config = dict(
    head_dim=128,
    hidden_act='squared_relu',
    positions='rope',
    extras=['some layers without attention', 'local attention windows', 'shifted keys', 'capped logits'],
    beta1=0.93,
    warmup_steps=102,
    decay_shape='linear',
    max_seq_len=256,
)
Each number is 128 + 32 x the weight over its row's rms, rounded and kept within 0 to 255. Layers, rows and columns count from 0. Numbers have three digits each. The size before them is the row's rms in percent of the matrix's.

# layer 9 MLP down, 256x768, rms 0.113, rows 213-255, columns 0-95
101:141130148205104115106103180162099124189101102103131151157090135114149142184147092075134116098091089141120116097170056101098154109129127146025188165193122140161140098154123207140199123156105142122129139122139136094053136163082093155131136138156237127139143117055094091156161055201156152163
094:167132118063139066119153141126099186069100158145149095150097150134192139162198172058119161116137161104131152124128135174090133113067086111119135106151113098143088097180130068106166117096102108157158135141149130158174155184123154100144062150162152146131143137169124121094171021113117135139
097:080143177163104142136126140151171124116194116094120087115160094135120143140147166174170114135155159125095066092178150126158137151135147126126163136135109141164041105140141150153094108138179094099136152078105132126096156156124138102131147155162112079083138129183169123082148167085163124147
101:149126183107152183100142094135177111125158103158099159102124127143088106191154075157121081168113186146121122114070134111109137183074105116116058126161178132157138114150063138124175140113089169148166116151152184142214129093109094113129126126012093068130133169146149147117095122087119206137
098:182124141097125150163064111099114129087089077100150137165083120159179077145093191129142135141075106064091138135132089158095154100082123126109108086078162060146137092123161145068119124178137136135155126131114116115100120141130088127147092101165116133090135137121084138143145106121100185156
102:163089120144090177109195145128117106089118130113127093140149131104090082083150149112168126122148147191160073097090096147121090145087170108130093133083102180114081143175146154127097134111131100143095156084107162163155121089132091154178123181095104167126113146113141127190084134143096140111
098:117063074160124073119121145108133134141109157195155157113112117096135193104088142081119225154151091092154108100152192117095188101102158135144145139146152117081096155198126134146115157138149214188070136180156155131116123084150129168135143130110165117062107158127085140126140179110128142142
099:138132119091094101130109148134118126097093123131082131136175068124135128111111118117153105136150141148164123181161079088166137129200096189109154127099110153113148151056143146127121116082099096147124121126141067143089124064096145142125173148141204131096142126119063088155119067071138124107
105:147157109098164172122141137081156146099110156146129133135141129197123109188169145163112110157135165086088143155112095173157087106119122192107099150142073120173108118087078134089146074111170105137061161093184106083140119107098119157102085197132074067102087127123147167155186140089122132121
096:049150170139092159137092117168113138102160160140087161142097110132093146150105202204160110159181105148139128130142150148133138094138089106175117115140113148126169164131099173149157097160080136144158110105100172167246131130113140136108130114132124158210157124162078110090116083147095119138
106:083114096114113163103157143225103095099132093139186101139143139116105116121180105116159166123140103075142159160091160106154098143200140083130074138172099105120097079165145184091118103119183135112183165104086214131124139131128176065171074136102089175125070182216138122123113205107083100182
102:112123179153140152139131076123172148092101114111174119111101137117095141148099115166153082107158097140116103124187101128122162158112168098141186110133172159085109125128159122199092202078158051164137120160129093063086128153119033058112139125095105186129129100131161155118092082034149162141
095:164164085105205117190125097112116154142128112083074124154100158163135161174122111116176190154124166097173135154157132118135141169095109121102149170161154144078129145150110132166151126172125135117151082135162092122162116151177107125123053114125117158089093099130141134125106129134134107142
098:098152107100135131133129143124104118183145105169104081148190162085137122141135148115181150125142123120101116109121149112141142088133101092116104085157174122114122149160140163122122142126110146128096111082114177133086111130148149188106137126096048138141137134151127085094121218109188167128
100:117085082124199098129082150128122117112140188132101124070164168155129155082148112094121084126156163125101151119114115169099136165119141107090066102100110134139123118164115123116121056184181180173127144115133113147099108122103165115130084095100021096101088163122120088174171124137105112092
103:160131081168163111120156125097132097192104082136126089111158094181127176152137135177120134128140107144195167186128132091133105130143124138120098105135171134111131147136194084099100128136113121085172130123122139100107146162097185130101126107132126143172134101136093146136137125125157170122
097:085138058074132145139117116194141119146076110141107161150096066162111105152158174170075083100138150091146080119130146148157112133162093143092133088137078149116112099128115092098115112082147137133108076103100112112107106078175103101174133129215143106107092142120175126100112179163155100159
094:106076101149098154162144189112209130083136164101133156082137116168167124103135107110114090145180183121119098117158164086145088025105148180144198106131122125116155122149108088087146099130138181136138104112127114128107132079202162184178107174077165102094115131102175134147123079098182160143
091:122133155151144132078173171147096129101164121131188178140158208123179112101164101133092137136174143130139099097088122165146154141154146119146077121124164132157213148129092164128075126086127085208083115112136140165084095136090135139099110109122200146136049140116145163150091064250127074189
104:082143086142160097157100052058158149131083097163132097120041137083096160126096099111094137120190146113094180148123140113109062152153135125139126128111103076137145089150110068137115104091154143141126095098105153047190093109116138102130134140115066042147111081156170128126134111112134183125
106:154118152170162094193117116101151113142149159086133112152133053130129136056109109139101119113133118134130078093101169100149060154120114159098110129130120124109156125080125165081131141099079115113157160136155131106114081072125114133133147169182111169075097095133063128121143101125067070098
096:136186146108144080130180132136143101175120153102086105089081134143143090152096107188134114130113092134168126191125149135101161144103122109126203123158125100095127174116128126132087119123150124112172160097117135101140164112153130122118102102126078178124106066133166089160067160116112139119
099:159123182152186112089091126142145113062162155127133165104144112142124142150099155154171126122141186154120139124175122109214172070149171141141138166081177137142125112127099142102176158113118145127100149158130069114133161145147134086099166079109104099125163180096171133174101092173158142107
100:144102128131138158120096155138134151160082128099166118181140124115096149050113213138130119134136139127113155058098112145173054180120164127119186119120074164139145165133071127102206105116132094107181092156162086157104122130124114159121121067129136157130173094140116128134180139178147121150
103:149167104086147130132069137131165189091174066077123103136139122137163072142162160132078156107126119084168092125173143107140088147113144153161186132100137159136121137107091140097117142240072116125154111134098105153156191141148108175190126137105104197133101136129100118096120090142144163095
101:168103116135136132140132176141100147136086133195143090062141100174101106127160148095155156112122159159128098167167088140087130102145140153134122155102149183107050090104113121040140052159155157159153108159130071134094094119102170112062120104168119136084143149175106160087109167088158177126
102:155164154163138107113188069135101120056171126065157163179123182101100187141149133135124128128075124062148100128119124101076143134152156150122154071129115124138193087178131203093084065113132093098109169165130155098145094146140147131095071142163169174153150180111115094145133096095088110166
093:160085182122093121096065081114165155056108122150078145141064158095131130128089120085137159076144150077150086090086152111158133085088112148139138182155236155112140115184092093185130130175104090166124119167106131136179165090153143160143075138040149173107125101103089131127094166167167145118
098:148126126160148073150160066147117128105136170114133142131129082147121139120107128064137108157120136108133071129114160096051115134146114141171165131175119106189165153119225153134108146162096135119153138194147178105143133139187125130152165148104086185117209097140169117075138069110144122128
095:129090131186109096151169120149135128112151146091151106131146124114092102080141092113113128115141117055106155090114106147109056135148104182115222197079132171131168137053089122161125096135123136105142163128109113158136158097090128162167128161131099108101106132195145113169101152117085117124
103:058148130142127095122095111113114113146116135103111111106094100094150093153140078097146115101140122151142090092098168146109121155191088032176115160128096139128233074087174166155148169118154091215140126152128162122167143151110092086090088138159148107161117105107139161081148028171123169103
099:141114164165113188146108126081120097118189145125175119134127130174069149109126181111069127130186095189118128103130143137140159061143099152170169066100172051139129143103160104155144158152136117168142136130130099145148143116158142154120150123149130138097145148146095057136136088134129114142
100:089110190112149171137148153148167115146120115198136150136154130138118112150203173108150142121101125115066141131136148125145137131141149095165091172125138154157113081074088154137159206132192151152166097102178128149118179132146185108157116093081150076066094100063141053147086091161123137101
098:118118155148120104135097139156153130104155137138116165124080163128108117186149057085129130142122133101128104161106111111121117114139154132106097165099132156153146119154089075150098139101168096170170162152149129123103163080101105176122144123117122079134124168112118137097118124123167122149
095:160103130183114172119119164093090150045157138145145174088137143083112125115086114121147124173067088095128189140158114150119140127133150132120200114124149113147099185127217191134121127133143145100151138089082162169091158192122076155120083138151147175117092105149171109128147149074125083154
102:136156162115159098126079111113156146128149150139185085128132123166136082060096118144151082147150107095147195128134052165119100185119095165096158141123148080071094156069111123138136119167119119159103120119146149154126106121158106067127158142123112097138129117132130101131136155197120167134
101:162099097112068135159119149160133070118104122105125139077153114144173095200084136113052102135134112099105135148144135137141123143140110164168150116134063124110164151127073053102134178129145149139116142128132114098112098088134145152152136131085102106103129131117103098095104146124186116116
097:111102140113079101131173116166128140196076120148072160100065105142163143077079077125112115134122110097099103198091150132156173091214173130190127086139160130134134131100040119089101095095149130112106164094137149177159116165140166093126134095154074142168103111204114089172149218133149150124
103:133146132162075100146110142111160146108106140123156060158204094139145171173091136141133081165125135113122138084132123158095117152168188153083093157140130076178099090126072134132146175091194112081168128152082108150140137141143075109054132140160105167073148146097121160070158097126110155064
102:120106150170136104139089125048102095159150128154110091144151094129119146076121105126092128084128100154096115160164084070139132187106115119190140168182150095145142146131079117106152134092159151028159178185103100104128153089148138136125127118166166125194164130069096102083122112129113092130
092:108084142162129197100190161082146149136143115086090136134129064163097135160082061116103117126135097132094144071176086119107095094113055124104055143114105185144134198156175143199141112134104119116119091136148154123088123140130092168141108085121091091142056155099159150106109151116124118118
102:135106143082065134110124105096173112108156082138132098113080198134181115109114178168097123138118145152112098068140150112125130103108092156160185107095121149162140084195154108150123085162151094136129174144103193133096151133118088116094117131151154134138204123076083172161104073072170162150
104:040158158084115150075158162142161159190147119117150197103154163155103151106135155146138103117132152109141151093186153124138144088112139175100087170113113124049114106123109104143128091084153164177105151134131053140120137162197103150102161109149109182133143148118077157179132133086192110144